From a checkpoint of a small transformer trained on Wikipedia.
Size: 8 layers, width 128, 6 heads of 32, MLP 512 squared ReLU, vocabulary 512, 2.26M parameters.
Training: a variant of Adam for these matrices, 92M tokens, 5983 steps.
Each number is 500 + 25 x the weight over its row's rms, rounded and kept within 0 to 999. Layers, rows and columns count from 0. Numbers have three digits each. The size before them is the row's rms in percent of the matrix's.

# layer 2 attention output (transposed), 192x128, rms 0.107, rows 77-127, columns 0-63
099:536495479520518468488501496495523506486478494494564488481497527511530504467476521511520494496473465485449579509500535516522470520488544508474503527524508489506492523486483527511476499505529534
098:476491447494472496545540482521489452536531450481505517529499512496509488520497503469512488508518535480497476486552473464497563515515477539442516510525532483464522472513497510496502513479499490
099:478475525503556494485512497569496498513544516525461486507497507480483488514472536500526524527525516472472493492489519528507495490518487497508520507548500480464491496503479484483470503460495515
101:515491495511479494484509453494488528496545515517483489516487529479454536471512476504523495483543508516505513497427494461500521456464476468523483493525497512480521505527483499531521493452466517
108:545482516536498511490516529500525485552471518516504571460463511490488472486464512503467486534496503539496483525515485550528505510462533504520478468506479494494507522498497520488486481522509512
103:494506479507447522502506535523526522480447524467500532481504488516501522500507521465555475517466511530545484503520487541513527545496466522526517500530511482501466491549504500484492501509486546
100:514491510487494450518514519466470540510490494514485515520459485496511501530502508514476533476509448537479539523524499471535510485455521508471452487462554481474527496488520500432504490494504525
104:508489494482479512495503516499510496504518483528480559463536500549539512528509464512470509485487517498496509476549497490541486531490510468540478477527538503474511488475512473490512512492519485
099:506502518464559516468483521485479509472494512451465463489461510533481516537540475560485489469540478499518480450515451549492496529506425479482511471556493483508480479478482491502503482468505465
110:478498509505523495495513492455494511484478505519481495516512490479444492506485491495534504486540489545464501518536489510508493497521483493547529512463592488466504491465513468491521498469517477
099:517516541504525522489490523468499482507479574512495490505527532499515472478467467556456522513485473466500510478483506509467452526511525491516515456542466493512524472489493473533481506485471490
098:511525441521538476484496503492458506508523458463507502515515539470518547520503465553510486495504537452545475470501503466455508514552528507488445516489517517534489510511486508489506485508507486
098:503472547436487517520476502530536458576506496510520464505513529480516468501492513500466511509479481500482508525473550508524490478473497507496485503497495538470477481495514490553513480533528540
105:494546509476507523501513448485443523491496510456499433514491546498493541500563488491510527484510507493494475495470510510469507480556456498520477499492480487489490479480475533503527493454495532
108:476566504502524516470511496494470521477500509526492488520528485515471524510465477469538476483540489479465477524537527533482486517528465496503537440510461472510507485523514472537460470450524491
107:517450486476466489458481460506486577547480524480492523500487524534528500473477480508476493535515500485541517511508501498490485507489507493508455499495523511500479509462487508495526468472508466
087:550508495514519480506485516509532519513465524507463541564459499487533479475460482487498459512475501489466508503502487460511441505532516544505497498517518504482525517479481509538498523495462486
098:488479511525507471523472460532488556516510487481496536511508479523495496469489501492515476490519476475517475485535494553546497539533461491487489526497501554501493458495483465479513485528499557
103:453520499507520524498516522541501498472492471480514466482484491518515516495498501540560510493511518505483481503450456471523479489523493501532478497506532468499476504521465498522533512472452532
104:504503522545499508463506518497485539483486520490525500461487559586494478491515446510517472481508467495495494482491511506519479505456514507499508490479497460485495498505498515527515466533548540
104:526524510507508520497548476462469488458492478514497499499492507521501525465462554515478510499511511490513532440506513496504554444514517471498473501479458507507509534532497519510479514458473504
101:478545498518509521529496487518520457495499551481482503462489523527540470491458520535507493518467536513476460474494548522530491523533509502494464468533534517501540502499485507474540499512508497
103:521527503483486439526491488516498508484460502546472530491522475530502494485504500479517514513487487496461481559473505509510479530472471508509511476502490492479511491495483449518505540513511498
097:475526526499503492492477457514499529469455473538453480490502542467501476491497511503553476510488528492509511516510481501501546528523534432507505517493493522469537509493511497502507500488485528
102:500547490509466530519522456511533527507486459521477535477489555498497485495478479527511503517531498501477474494505506485506533479482480470511506534487455442488495515470492436538513497480499501
112:520486501524504527517461499485496497466495513529516513477474497468516524545530553532498486494524515511489475491546510475554534492491492497532507491510523492469490507458454501495531471506478484
098:501454516487485494487518494500502489508482497511559526489530518558497526491516515477559472504486485501517467483550481486458460482507490506509487456534445468484522520462478454524467469507460520
104:531501474527505455462513490490505517522571501484539513487480512471508519489518527470518529491541521514487491516525503507502514480497522492518444454498504491494517506483500477536542492483474503
104:529506483544486438446488503465474475484478498483475487521521498515453506530475540505512481506501508510485462490496487554521501508532459545487473496517469531481482451487491481490468526506530478
109:510494511465467488530504449453498520488486530492519485499521518502501509503527521516504505510469504494534494518525481506547502539511494526497515463525496415545539528449487496484471499508489479
095:489487540496538495464475543518496488494516497486471542551490532504493492492517478497494510495499523450547520476480469522510496522515467497550552489499472507467474463541477546505444551452479474
103:531544510516514475525515490526533465485547547500484509512500527511507503470505527471521563502486479452464487501513488499557509546525522485494542510499511493489509550527537483500492497510507500
106:517516502521512470435546514487485536471486491521542470511500520455519502479520545470499483493500535471488472530524500497508493488494455483463522464456473509493503495510454481497518450500464472
104:485506532504457524500521501501520463530508451555539515482515500493506506488479495525465495504456518524486529443472522512483519487533495492502520484514528518497468473538499500533470509505524526
109:493516514481476519538523509507575518465463490517467455532509524509465516522508494456489532501535491462483481542532498478522503513481492494537510522474525501496531542484512503422495538530518525
114:489484513503498487527500505514500420510499510506519527486484486514486505511510514459563449484489514532510464479509521503533540479494520498512531472476439485530505490528508487515518496533492509
103:491506518494465481513481467495552499516492559472551503535503492470540497482474514515495516553498493492538469517458493495480524473498497507513531512466513516471501487548466549503494508464512546
113:485479531482479480513523535473492527468470521457490510523529503513497491500534508470508449502475496493495474501505495503527521472512508475521478511540489503488560523511484504519446517523483482
104:500529511465514510471477517499500491523529495466476508454498502500497492481542539486524491481480483489491473516536465521475532533499480533450472440493494463490499534499494543504494501499486454
100:481507505521495514503516502521486502484481515498522499493524528491493495499491513526446544471510480527434515542489474493517482528471511480480494500478525535495509567491542475472548514530475479
099:473475517507471528509465498486491547549465505493532520445527521503465499478517502479536513482519549470514514512536497472480477507505546528500499478501496418508503555482518483484523452496466482
108:480492463469495462511508460474532522511534509466535439536496494502505528507516450471505562487496512475496521466504510461503526493463474508485443470498535496498531513493502531524468474461457494
095:507500506528545523496483473489516519516515500519489508476501478511455504464484512483470465494524512517498482485473480490477477549489492456500518518522467484462476474462464519524504492524484490
097:468506515481508511564500458540514483488529579511483492486498475489487513507487466516508495490503515499457483498496467490485515475497494479544499514518477510500474484513495496490547472498520533
102:490478490468518490527497500518518514471518505480491488518480507501505490510499567509495457482461432513472550493463517500511542516520444507461503553470486498469571483511483478521516496483477465
104:521491515504528476478475503460440504557511484469498488514528496519548482530545503488514466526498514524506498520473493472500508513499492568500491507518540549482525523520535475480500475523515498
102:461526491503474488465511493524516507454501495466502510508470530545541503516501473515518493486472484466463477499507518496494491513539453491502504478511502508479493481508486491478487465477537506
101:465488515521538505516441487513482520487465461474514477470514516527500510481501514517511519479509456470491507484487524499499464531508504521492507500470521516512450476465534550492494485556495444
104:490465510508496464455457523507524504543506506533492519498461493523515521541487526508475517499488501479487504503483477498504515492495508518491518499509505526488510495491523551489523494485465479
099:495535482477442501499516490531534483497492483479498483475564501468503503512475515533519476486504527513476488485524525549523477471488501493507507482559505547495491521469513503512539493485498518
097:507484496497469524521521475504528500514529446484497460487562532462475483551497512494465496501500481522506521501435473506490520488486501492505509482502491491484534530520508506506471528480476507
# layer 2 attention value, 192x128, rms 0.0588, rows 78-127, columns 0-63
098:482505503510531475501494534509504525485431519491530518520477521531535476568502474523512513478438488544535484485460514528516518504515481508555475494514515535521504504472458477481506491508493484
098:523529491548451512469463524471489490499448513475540478482486491519472482543513491508543473495501506537496488464542460501526485478497499549486552532485549493493545504488536490515511503465551484
093:502478523502529497503486502459508534481579510506459512486495505486536432548499480558512504488449482495457503521530452482492496497519532547487511490497549518484503458461523462492469462493484520
107:510492520500459517513476469493470472497492492513509466517580505496467443503518473492504535468497509528494482477476510470487488498534497459474453485517501494489506479534492482495478466485520503
086:521497515507538471525490485442480500488487445483528473526483465474485508497490430525469485524434513498491526494471524429485524499513450501454459526502474487539533535502506524501506477476541477
104:523478480480532462513510497501484502501512562502514484481548534509520543524488521466480470476456518472499497504493515463478523516510463475497513506483464490501492556510483487524510506514528499
091:481489490494460497483520499516497523522547569516514503535470499484486452495509512461536512555534489522514481524531546486482561463518458479469532476506471498500495500519500536490480479485494464
099:494495470514480506526505500497476456462458468506515480494521481494492487498514481463510501531505517509493546489500501504509483466485522527509536526494506495519481465513549472463514529510459513
093:511535503472491519517490533469523493464480490481516490448518554472507524539491496438503467479484512485504475495498503462525500498473535456468510511511462479493518490494450460518525518494495524
103:478516517537475491535523536498505513493530487504470527487498504484476450517517491478482522470542498490470485518481543511504509452485513541511483526465471500484475505500535524450491505523481495
093:492530467506481463463512526481512514466504556522536475537478516485494521527477533465506524536491518484448511487483509543522501501462465504464546489510478489559553523498526510488551542522472495
104:512473483518524511499515474536495525456534457512502494505463504529553482492473472485480502507491528516494501516483504508487517473491500460532484490498500507510483511482502486524560473516510502
096:486496513490487554502519563514481494500496510480487517511474459500537500481480479501523470484490521469488473503511484516475485563490523510501521524496558470482494447498527503496536540489496486
099:510502484470438483506499520473517449520461466488483488512439461476576506475536501521498499502503508536496512539506508501475529530521470476518505542527497522478547458478485501499502465494475467
089:515572488495503508530473501469496506495431510499491520489537521474488499556529510497527533485484485489459480494488522540502483538538528501448451501466528452496485482484505517522486553522500494
090:509509515464500560511480502481498487506547519507543490495525491522434503517538500476513494483537490494527459512524511539480520473468523497469505437505482503471466445501504493509511545488484531
082:518516482459515509531492488503505570525476503498476522540504497526482496487511540496525512490483518512456507495494500530490470512511503470483482512489495487559502549482490492470521568488532493
101:517468526512410506522507516482483494524522504520454479493454480503465535479543506472458497534490488502512504492509502532473486521488509503468532471503517495488546501536498528476459526492538511
094:522522537488490472540505455485517462488499505550487514554498498499493500459447518456506526487510492517523477487472481498461500496537514503500447494507502500493530460488516469478539560498491514
104:494492523505480487525466478518490516517488511533491516500479494503505489521535481503483511497488455475556524515505474455500478568512505516495540518546479511508519443474497481485519486485536447
105:540505503510490494482473481473494491495514508466512524492566522506491486450538464509522511504528462493446492477492487492553518463507491514479518497498478488542516493500450489520509542492509501
109:482454492481518541475519520487503549506541531498502483565487497469493498511518527513444494488483514529516483522507491438465514469538526520521516487482512515551469520498519496487515516469501518
090:518503505510489507494497502497487505499532506475468521495448461523467534499495517524492514488542476558506520491481482514516518493472473538481502507522488511515440523467525528462442561542537490
098:514491497506574505492487515467465480478527495498499485510437471489506483459480486486494469513521477535532464480487492517474474556522516507545486523485463503501475522501494474524483470495491492
098:507508477492521559466516442485497495461492495512488471506465478500497542500451490473469512492494516475466501513508495518478455511461549475478489477539516497466494517531555481533527580487515507
099:509498508522514517524499484523482526487459519491493501519451501467480491511586467458497479500491511506508534496480504530467488524491496502487474500475546475509470492561508487499484535498488497
091:515513500517487506508506544542521499523497477546467490510476465528522514529485444510460508558517548490484480497507507451487487522508504479543506523522539520486497518530517479497499516509518456
103:484497499456504544512503512516505520511497465503482521494476450461520515469526508551491499533494500473452538496483472511500521480462488441518471519488481518533543490551467489502502521490503499
091:506458485507585541504488508490518495503517500507491518449421527469495509491512495485473473473495488482503497461477528490515508517499491509525509524499523506508514447465516453479495493509486569
093:523494514502466501501508492525508517522456494490494527495507499503508504501526526501509526479538461487485491472498530537478500500481446541477491516538479494521515508489549482481492538511452483
102:502509491461521508485510516521499508466534423520511529487532468541487473486520501560491513487558505492487486503505517442485496448469490532491449548482485526500533499480510469513486516481521466
110:489537489481489503496475502513520433531507462450486503522550462494493506484518485505476463468495475525472516484473497451497496472501480513549465483542537493514522506497526501504453550488502523
095:490522479530494506476489459494506510498477524493516522512527520540520503515468515500494494494498490494514497504521449540488497460532490526489525483497490483468532571504487519476510492526444504
101:490469484517487488490466538477471485491524475493508486516447513454503487507471512501482478464474513501476487500503500512497444505465535475495455518480466489417482494473476497542465501514514528
106:490528510480533493516495440544491513503484480489551504497500468488492502509469495482503520503468486537456460503491515462479489504507518499589513537505575525524561529513490486540478458483502521
103:533466516543544529497463524531490510513493530480428502480494511520495482493502479480549510537534470511491424471542529475559482494499499487499458487540497482522538531500515507485531491528529491
104:493508486477537537490503497502481503500505492564525518524513538481508515492495491531482509482532485533535558494446502495468484521488490493503494493505510534510480480493549433526436546500481565
105:488497471508494493504493495533495473490507452545509512497522513519530481481491481527476520524512489456449552505492530516458519503540497500559487501492492528532476473510567477476511503505488503
105:513517490521464497489491544448479490517542463514500478495492467517528542543463516521530481502472521555509472495476525502512463490496509529517450537552529512466494482469495525483486521513494486
098:472532486457523493494523467482491462487507465537530487549475497507510467514482467505518459481489485533482514502455517541476468505479508431522490494487581529502498467516488534498471523494463530
107:483505512488478496514486539523494443478478509519430518447428507507499537515509534524483475521462499477537523489475493540558494486512511512549516495564494507490468521514537460479475493525501501
108:544493514501494542501514482512502508487476552518495485448529514485488500518505517485585505498482495527456506511473500529476482463473487483480519481497519492574518495492541498497526525494517537
106:484459501516479527495523474463509507451541461516532499505540484531512493489472506473470503529511487480507507540514487455533514474486534513447485492489469517502527507510494467498511509541484503
101:493476478532515501479521519500499493490458516468468519484520496489489539517428499530499495521519512534507522501514501545487492469457487521531480486496484479471437537514558512496525493494529516
108:521492519493483490483482451524517486499477501524508498483506519453505531528531504497474432508513514450464515496516499475536498479466496488490482476454441521512477530517497539511509511505526495
095:493521521519493520485496479485483511513535528451474516478524483488469447500516476510467493505511520488536456509481468481525512563534514448479466446504495471479540515513483504483520512489468475
084:501535499487530513498519482464481450540487514527488519474517473513502469537486518484511532475469512548493494479491509535490470453528502488435507512494527486523533559521480530491513540495482528
104:493520493512509516503506503499518439438517507503461493554507491483531537529486471541554471479479502474510453496526493525496536521469500489513471451497468484527526500506517546508471532532488505
093:511468523541484487489537505490492469515490477552506532476464458493486487499506473517501525548510501463494546518504496488520519501496514527533472478511459452532482484520459463501525434518531492
101:490527482476486485509483528469485475460470473480500513508441495467498528476512479498510501465506511471547486547544503542486498496503487514492492505467502526495467515472467482504518458497523483
# layer 2 attention query, 192x128, rms 0.0719, rows 96-152, columns 0-63
104:482496480481449505491499498524530473538533475477539508505476497519529511515503506506490506528502527518480492476496495504499487492477494490495461451565502514522507508574499482533483453518492519
102:506511512485530495520516480495504522505469458469512474531538505534505541525483514495507473512500507498474490463524499483464479500470547475481454479532505534509513472513488492477508518493479465
131:462514483517497507525498526531541495483513466501531487520517495516516516506498505540497490518509526501436480472504476509486475522445551461473455463532498481520512523555482524501470514494519481
067:497545510510551506563464526495541544524528525459490490525519477499519558506485493514495517493477500478491484471470475487478467545510544443479458500521498506515489487511494503466501463511498459
109:469505483506504491543484517517555505497526475499484438505490494545517523531480510550474494523495544475478446456472465514477482545517539487511468500507511479470494483511496543482470498496485523
108:513461510485537505484525511490463490502483514483498563505523515428479494464532482464537526497510461509498530520513540471527512479520484496493546515499511498535483482487513481521534488512496488
132:437502478495490493541457516539548506477528502519485489498483511553507499494487467503501488513481555492496469435477479486506465545515520494498470496503498472514476512537492504498528498491509491
080:491493474474506492477530542485530504490502487506487512494488462539542539512502523526500480496491487518483469501505527533466498487464537472505501476503516522512522465515490530538471493503472536
085:493443503477563501482500475523558494533516490535479447515457503471519540490515507478513504460499511515459520496493507522484479480538511482513530506473522502544502494534476491484499518480477499
106:501477503511468509481507513511491542509531512505473508494524512456537491551498477547506515481483542523577509522499410502522532521531443484503510511497537495505519518487476528512506481510514486
090:483495496476495500526474457489512499523519515529517468463504512515469471512460469467462482545493517524534487500462497457479472515504453492482516492461526477482518531543490487516541496519519512
102:471469484491522483485509510487488473498477443531490505512480507483511487517528548465486524471535531553469509478478495507527479508500518509529527505480509514423484463482538521481475473450503515
098:499454516487509551471492455456510512497488490529487453506515525504517457490486498472505493511504502460503481498461483494474501537507482561494478512508511502489468501511530532517447511534500478
092:487508507479473485494471517455491549473475520538543551463521523500473495533507494477470500570541490515516504525511494505510524501454469465504488504489484492544544484472475509503523482526519527
090:493448495501529493484467506503488479549489502521446515497460479472560468461527478499473536468501524476486511471498511532453488511503458532517483483539466564493435494532462492491476499492493473
112:521472475490498515500487530503511473480507477529540533540500483496541533496486496519482481526513493489485520508544520507546473489513469468484451474484447490505485519505500506512509490479488497
096:490481479519498501501523480510502514476457522466474553490492454484516498483484501541498485497473513473456487448525512577481530536508520512496494483492551498539533493531565493544526511526500484
107:500498522458471545518492471530502457484554490567496506488495506504450447508492480499467531444499520488485477484464462497505509513562492524530470543506489509503516503508508483464526504483496517
086:526481500517510437479474456473501521526452479474507506485506498455499466527516493553491539499533532497527527495526490488480509496497479520489488540508490503498484533474546495514499491526481540
099:472478539528486512524503496497490504460494491487486536522476537503484481477493503581517507507470505484509511522517479459451533491506476479519527512479479517483467539478492447504522476474485465
096:514506510538516500523491474517496484536488456506508476513508462499486539504535513552491483509491490477481475506550497509505516500486531548475521452522475547510521472513543468438491520487475507
096:497525541486496477475451495503531481500498470558509469463488486496456476521513499507535563482501514501545474503449490509493537511503485495478483529508493510554491488488519489514473539507545517
100:500468474475506512502500500515504524473466493450497526529496489425510483530496480537510505478483470509513547461504500534477509461501502522521501513515473496477521482520505510482521468515532478
112:488521523494515460507500519477505492543505536529498502471469499501496500478529537509494460499505527446472491478493504508473473498504485506469515508491507477495495532471488504461468504475462494
099:518468495513517461531513509503466466495530454473533512541494508506525521481529490538514532543485512471475501496480483511489513523508526484501515462538502493461551538496485504497499486545470486
101:520503488472533496486519496482509514553509514468480466500480516465503527456538476457500447487513509505478500479493482486508484484499525483507524536478479517533435475523462502492506458432508520
107:494453524507524501464544519539519516499508462488502498563521513487544509483448504543498498493478486476475508493473491533530515516549498513519503511514502557496510482539495506492540535501473492
102:500478491460497510484514546530519476502506490437534486525505513515533542515518534522448513511478480491524509497488485459457506507527517451472525480533504519499523524531475515501493533512508520
097:518499506468484505498472526490487490476518488496492463512524499504465488512483467507443499521490492486463517527518501476482516422447508475500526499521503518491506463471532520522479481526488528
098:482477499508479506487513550536490498506494514514529459497506513495527518481520523518515505495491500480478477487448515512508524559503542482529532518484482483465517526508473487514526495490501462
099:533494512504532541490506480509502497473467510460478489556473506490462540476488533529518451505458515475504472499550496487497459476488509508475490527516490487502485534515536464459488494510500489
108:489471533463509503485516466511520486518530444509508546501488493454515478490489484507501506454467477488509526518493500509523483462527498494488492543520526484509530510491508469486530535481497477
036:475494480514506484548500506535502484529524461493515493501537518497555496483511501510464489516504483489497506454502490497446505501497495484530514516476486543504496490488495548508468523432509512
040:489544497524519507482465521494487524490524520480480515505492504466469464488480463495488515460482494480498478538507534499485479500490513529473495513488520459458492469485494497489517552485511499
043:531481519506514517513515493554515467520487495507497432523483533442489499516526492471510490483508519475480547495465467518488534489528492470477495557516505496463448518510524491486479500468461502
042:488482504527538505468542558465461472474512502491520519483477508424469498463501488458536497512471508458481502525506509497507508486481534523503487536507541481475538480512482473489481529517498483
066:538475532521535480465533521496489513458497486487525510494517496479473518512483476510527487512511505478505487530514510468472474501493509492517521495549457505508529442512509527487493483460487518
046:508509556576496500477482500513536500476498481521481530508459512500531525498488475475507495531479508467490491483540485495484464516482505529517519466493504483469462526489508482500525501518512515
069:512476527471540510443531510482439532520506518476504533495518496506481506502509499521478484521467465481519466486502509534467512505492476506531514514513534482498491491485497502495501540495449539
071:533477536511524511505544529483498485501500456484528501484517501509473534505475467517539513557525496475475525501507520476485513531492522499462488510541507441514532495485505535520497481539533522
105:501525522492501479508488547523512513476513512499442525470487489458440502464496495506487500537519510474543492480473541514488534489540490512499526494465505488477454497516524485469494495483519502
106:474496543446519466483494484541502507480524521485512472488452532501486479499515445515503503509466502479499494508483496509483495532461485532523519499551471507504490451517520505527464520498477487
098:471482505488508476537487477474533500514572492477539448510536515520515521548490498508510473529468513493545480460504514513508509497479482482507528528488508495501541513473483497538473504483522509
100:525491524484537500514509488523506516485512505466540493498528466512480473511511494523517458487524480499518510514510521490507513496442503491513487525489459550521475498533511431485469452487507478
105:508508507493512543498508482478511504526513523517496490520478478480470496504469492551531497557564492483457479515471514472542513459501475548510464542520536489507466486448484494482499531491495500
109:528511516493491517469543475491500510525501501479480471475495458521494517446481497506517533511525529490526470520519505496485520536525514521476494484555543497532583462538457516505510467508513482
104:521484512518452523499539489563472508505447476484529543480515505471505548512491506501489539514575513490501509491490542516480494491501529494473538546501501479460485455492536524480535530490488488
107:500488489458506512521508486537503513496549497523453508478484505528477487511502530504476511446510517502511510478490462481478494472470526558467489548485523499479526526483524456509511458521476504
123:520509467467490477495513472536521470498469460545559493515484521514510475534488492483505501521506499478524506510452465494465494489516488489505523507517484475507528501530499506468538488507505500
112:493480463513485481479488454501501491529548482492471542519495458479526505514494493506488504510509506481438502522494490527544552493478520528487528468501477485490502482494493486503567490485449497
097:500448518475498474499481514542469516522515515544516541521479479485491458507515480452512465482462488525527525511474530502553497499492453544487520512502516498475512516523485472463492475482472486
111:516540520477466503485500474493488477547518509498498510456490522520512476439522528481488551505471456517534477488545500520484504511474484462428488492534506486499462527457491537471524485500518507
106:455525532500467431524474558544487519533482468470502484542469518505543487520538484506509496492519501524473520465511456459511477508476484494499492510529502518478458489506515524496520504524533515
113:503517493480520485520508489478510492529507484519508514448514458492525499500496492564500479470474510523483502486532494509470492529534496511530494504477479526532519499456471477482492514517463530
116:521520445486511502488468491519514480480528508497477506495477437501499474522497513521471459518487518524506497474497458459483498469496517518517537507462461512520515508522533529478526521524546524
109:496490534521486471492498544547517496456454510514514486516532469498476501518494472494486497544516493460492505523468496463511501538517532509452543490539454524554490491475512461507509504501450517
114:508500526500524491514487541505499464562463448482517512487508500521490519500511501549501503518498506474501480542520475465535509485480466519530493512457510506514521499484496486529508432465481491
# layer 2 attention key, 192x128, rms 0.0716, rows 96-151, columns 0-63
095:497475486485495525487487512502494512513478505475458503538485475486527494489470538522518474513498461513535519546515446492483489521489523519545579496466525488553488507494510524530496504523480486
101:472493490489494530525547493527507552494503469508530509542495540487528494457503491513492465523475532474501511549512462457436448541495547511503521500494500506505505522515501473462567469498488503
136:465523528487517515506506497532548511496501493535520499503494535474522512463518471508510465505493494474490490489513474460453439501478554486513511508494495503478492477502495470471561473439489475
064:476552508497540514518487519530508494508530487519526549502501525480493469468521483449511501518502492451502496508529504494469455474520557470478480529477490489485501481486499441463496487469512471
095:462571503481514493522481499521554481461490521511519488498527497496486507479519455515520475522497534452519477466514462457452472508495514481495488474481506503470500477488521510468504453475481485
101:557483471494505477506509509442446461543493510476487527539486461500482484503486527492499528517492476546491511572499529529528512476511468526507524483479488501523520525492498503537495526530479500
130:433534466523498520533485518527588483472507506515529461492475522494506500477534460523531477506506512483486497430494512493485450489489539505493521485497524471502468494538491469460502508466492474
071:464532500479480460474467463501522476495521526488498534488542509449496466518508507478473530519492493514453510540508502485495491525522543485524502504495454515512503481451524487530510499545521503
118:452517490520453507503501545507488482466488482484490457467488465521544532520491483502486513503530541509487484475475468492507481520493531486493516508546512520475486501534508494529513547534504503
109:476503480476505472480476480549503520515509507461468556500545491497496477525490504522472516494526539507520523516544493503528520541490493490498540486537505553479501528525507562483467501478553525
092:497545496465508507524515535486541471429531477505510473505498505499486524510485508485477464489465434509454535469504535522478475502542457500491518461493501497494512539528529483488497515531496530
100:465503514524503478526461527524499469532500515487535468464479493516530481489521515486476457483500533474583490496508519527523475536498497487471520550510499506463512470534504484475532467498525516
117:481497523470511548566531493512495498500492558494486465489513543523494502485475568480503530526461461499501476503525511484500504515467487511469512501504517503494491485501513494509451507479483520
098:468513496500451498470501485531516490521485502486503534509514487480487472525493518434471545519485471513500546487499509510510501536507504509478510460476518476526515504454504505509468498515524565
106:470495472515504571526547549505512487477484513496449487494467532508541480462490522475501566463480486511508523496529525471497524492457513508535487562486515510485484473525501480477523510482470500
105:490495494537498509474491528466461490534482488531479502528491478512472465522479476460536500524500522527453509432510499461511470506501530515505465539520510519464537576498534474495470477451470487
089:485506509530519487502522486495497494502488477500481552516473526482540497475449461485493514487487514456475521493501507492444486515500490479531507508453524554548515496490525490517519494523493482
098:499531470474525548592461504483503480520493501492466527463512462521497474490496479488498503482451508496526482459511478568505531505491497542484502493448551536515531488505517520502452524521483507
088:501486503495510538525500470500475515532452511487500500520518527451546498436497556488512507465522444502511503437500534503524512494551479485477532483518501475481479511524505487485483557453503454
113:523483508513459512452501459537512519508527488490544505517547488508488533538480475533496500497491519479490555513505486476443541475488492499494488486499519432495506515506497515486534465504457516
111:508501536501479511510477501507478544521472457479515529506535467445478461509517495535529512524542522516497497511506503465534500499504477537511516473530465520505493485467507499538561475509508487
112:467512520512520489534465475486531486506484530488502478474507498546504507475524530474495520519448463550516482477509493542513562529506492506488500472519548529513508509522496477524481516452494520
092:517530492515487492478553494474521537479501487532498502494512481468509494502481499504484498473478475478554539499544466469467505435506525482553546496499500513461533514526492457479525514482469495
097:516505457465472503521459536503521532518506486507502483506481469469470516480488456522543499513503487506525496553529506491538538500486480553482510542476512441521492511480520537502507511528480463
089:515465500508501480480529487525475506491489474559518557489507508495499508516541481490465482543494496452488523498458479506498530494493465503509531507491456484477521467467509471501508496539524531
104:488546491459533490494482464539491465516486470434517509473514525525490527499508490529478456473504508548502520477484528511561498497480511503511483492538512453514504457516503517500527501520502510
109:501502517551553506478489494549480535519548475504501504509482521506501528575507467518489476489519547470500480497503481506486502520519552489496517530542544527485528474505505508502490521498473555
102:492476506518482469478491517511472480500521534515522473498501550485545502505533495492481515490509491531471452530424451488482507507486558432481537491491483504471550494494530485482489516486467505
095:498485505494502475439483492473464472504503509529499512481524513502474478530488482527462490537494511496509489484465529496518499487510487523509504457564488488479532506511524526512470558520521488
092:497525463535542468514508461502474477528502527500526556494493494523509507518500458527501467485496509464506488484484500502436493557451533437550509467501511510471519526498522484499477457522467497
096:554520526509476562520540460508494516497490467510529510504501484500489513494503487485517526518526480542492525494548496436476466464504538534500525467495487495490543497496508549510499516520516447
104:482478497478551479522517501497498530502502483501468515528487505510548471489459475563449512482478501512503486504532492490488492483534538532471519527494584477515500481509496508491479508501540493
036:514485582509497507516505546485533490479478514441511483518489474492467511487508537468547467501537539525500479509514519551526509478530506522516499507498487476504501506519491474528534527520518558
045:508471466520482454474510481512501502517483533459533505482478508496494550510482457507455472497515512515488534469516485543506556476512505520488493539496488577526513547490529511488485459544510533
054:488523510470503482500503502491490498482492575434538506473488460496489575463462466477480504561508480500533476493538545519489522502437519514521485514512522550517532503510490499486491489497507511
059:495522490526467466479504485526507510513502490495541507520467480524553548486504508515488506520531514505508558491451503537500510523485469488504497487496480535489481534521511520483459474530519545
063:508503504538544517500486514513478554532503473463489474515509471530558527503512551517544509486483487509499472466486510497497507530556531511522505481506520477494552493515549516507484532525526576
043:517532461446498507474488497451465484511499519516501519512513513496495522480486529477461485506547552540497527465514446502509509482485507496499515477447472528546513470455458514520536516527503500
088:509469532563518517470486523538478545521474516465465476555506462491517529495479536530550524469501515544504491518468488506486498504526521504520515470523480538497530477522498538520487519507527549
072:526492496516538505471487563497459495501510494452490518515495505511492536503518502495492509507507539493442469509528459459505481535480517491545520456483500505507542494504480507514483539501485502
108:513515498481465477564494517469497515443509502497515545496514526516484476462501463498520514487502520500544470513523462493455561485500501535533479534485538499531518443505472502460523452489496483
103:494494503501543493474454519505498494494547501481534493517482516486473515486504487466515475484479487517511498534470485552467518553490529509469535511514519492487468440482477470505486509508483509
111:468538479442450474518508519516553492535570515499523504473551470473527482508509520534509504534509477500563494500506472526533511523475494495462512533505521498530506495488503483522499480511493472
103:526474520513507559531525493515495559502489516476496483509505546476514487482545496495517449478526462508474452504529506483497478515505524519477484538486483537553478466512503486509501471466498459
105:503526493538488523531501535505521527536496483476512453494518529497518461503451525476523499459506500454469511534492530471552533456470477572506508551531513501527468492489518484484474547504473499
112:488519490486501508458484509542484482509504487480446515468494481474556542466513522517486526463520471479518466519499463530479482511513515516507482522542515533500488520499488459572498523486535538
106:512448494521493493512512513509511512473487476501497501494521497468481502518488484520498526479524524444505542507482518500503521472489484449502512570502486491486513472499528497523505477520499496
104:513509491501466534491499482504529493519540517509487512539487495516476464544535500542498502443491501481509531477476481475470510493568456543473467515526508516496511522508539444499524494531492516
114:506507473473514509503552460491497505495520499471505521503490469478520477550512512455447515498529530485535517501500490511475473490532462480487526521485457496468491493511471504478544472513480476
106:497499513531544512474495483507470528492516503510479512522477480531476451536498500532486586473475525473443496468484515500533515537496531544497487504479491511482484503478470561500480497506521509
112:535493546487518512536507493497479571511501477500518485518507517502497503542481492566549516496460476562500480491496528469488469548519512540528525490470508472471545495512471483472519513481523469
103:525528502468527518500526487494505533549509481487485469504543538493463495476535495519532474493464482517535506495516470503520503483511522490467514443521490485489489537489508522489501487511502504
107:462488441503464460514529498525517484519466505509487503503440509518488503466489537525494494545446469486487556497524506519523519485503486522517551507491496525514474500505484533482527492517463475
106:506498528513508504448493442467511479505497463493486481505478483501517482496471455517502523494481530511467461458505484476489535549478506516487508445501486508527466502476548491506471552532452495
110:503521503504497532478482477501507456453511478531487477549469486510516528468479515466502518487463496504497509479502472506489529500546511522518529501519430531491539506506530493442509517504507510
108:502505505508464509522499518523491525449512450513520467450521525480499477544490480529482524513512492510491480510515497465549535499485507486462569499492488473454515467523495495529526539550475504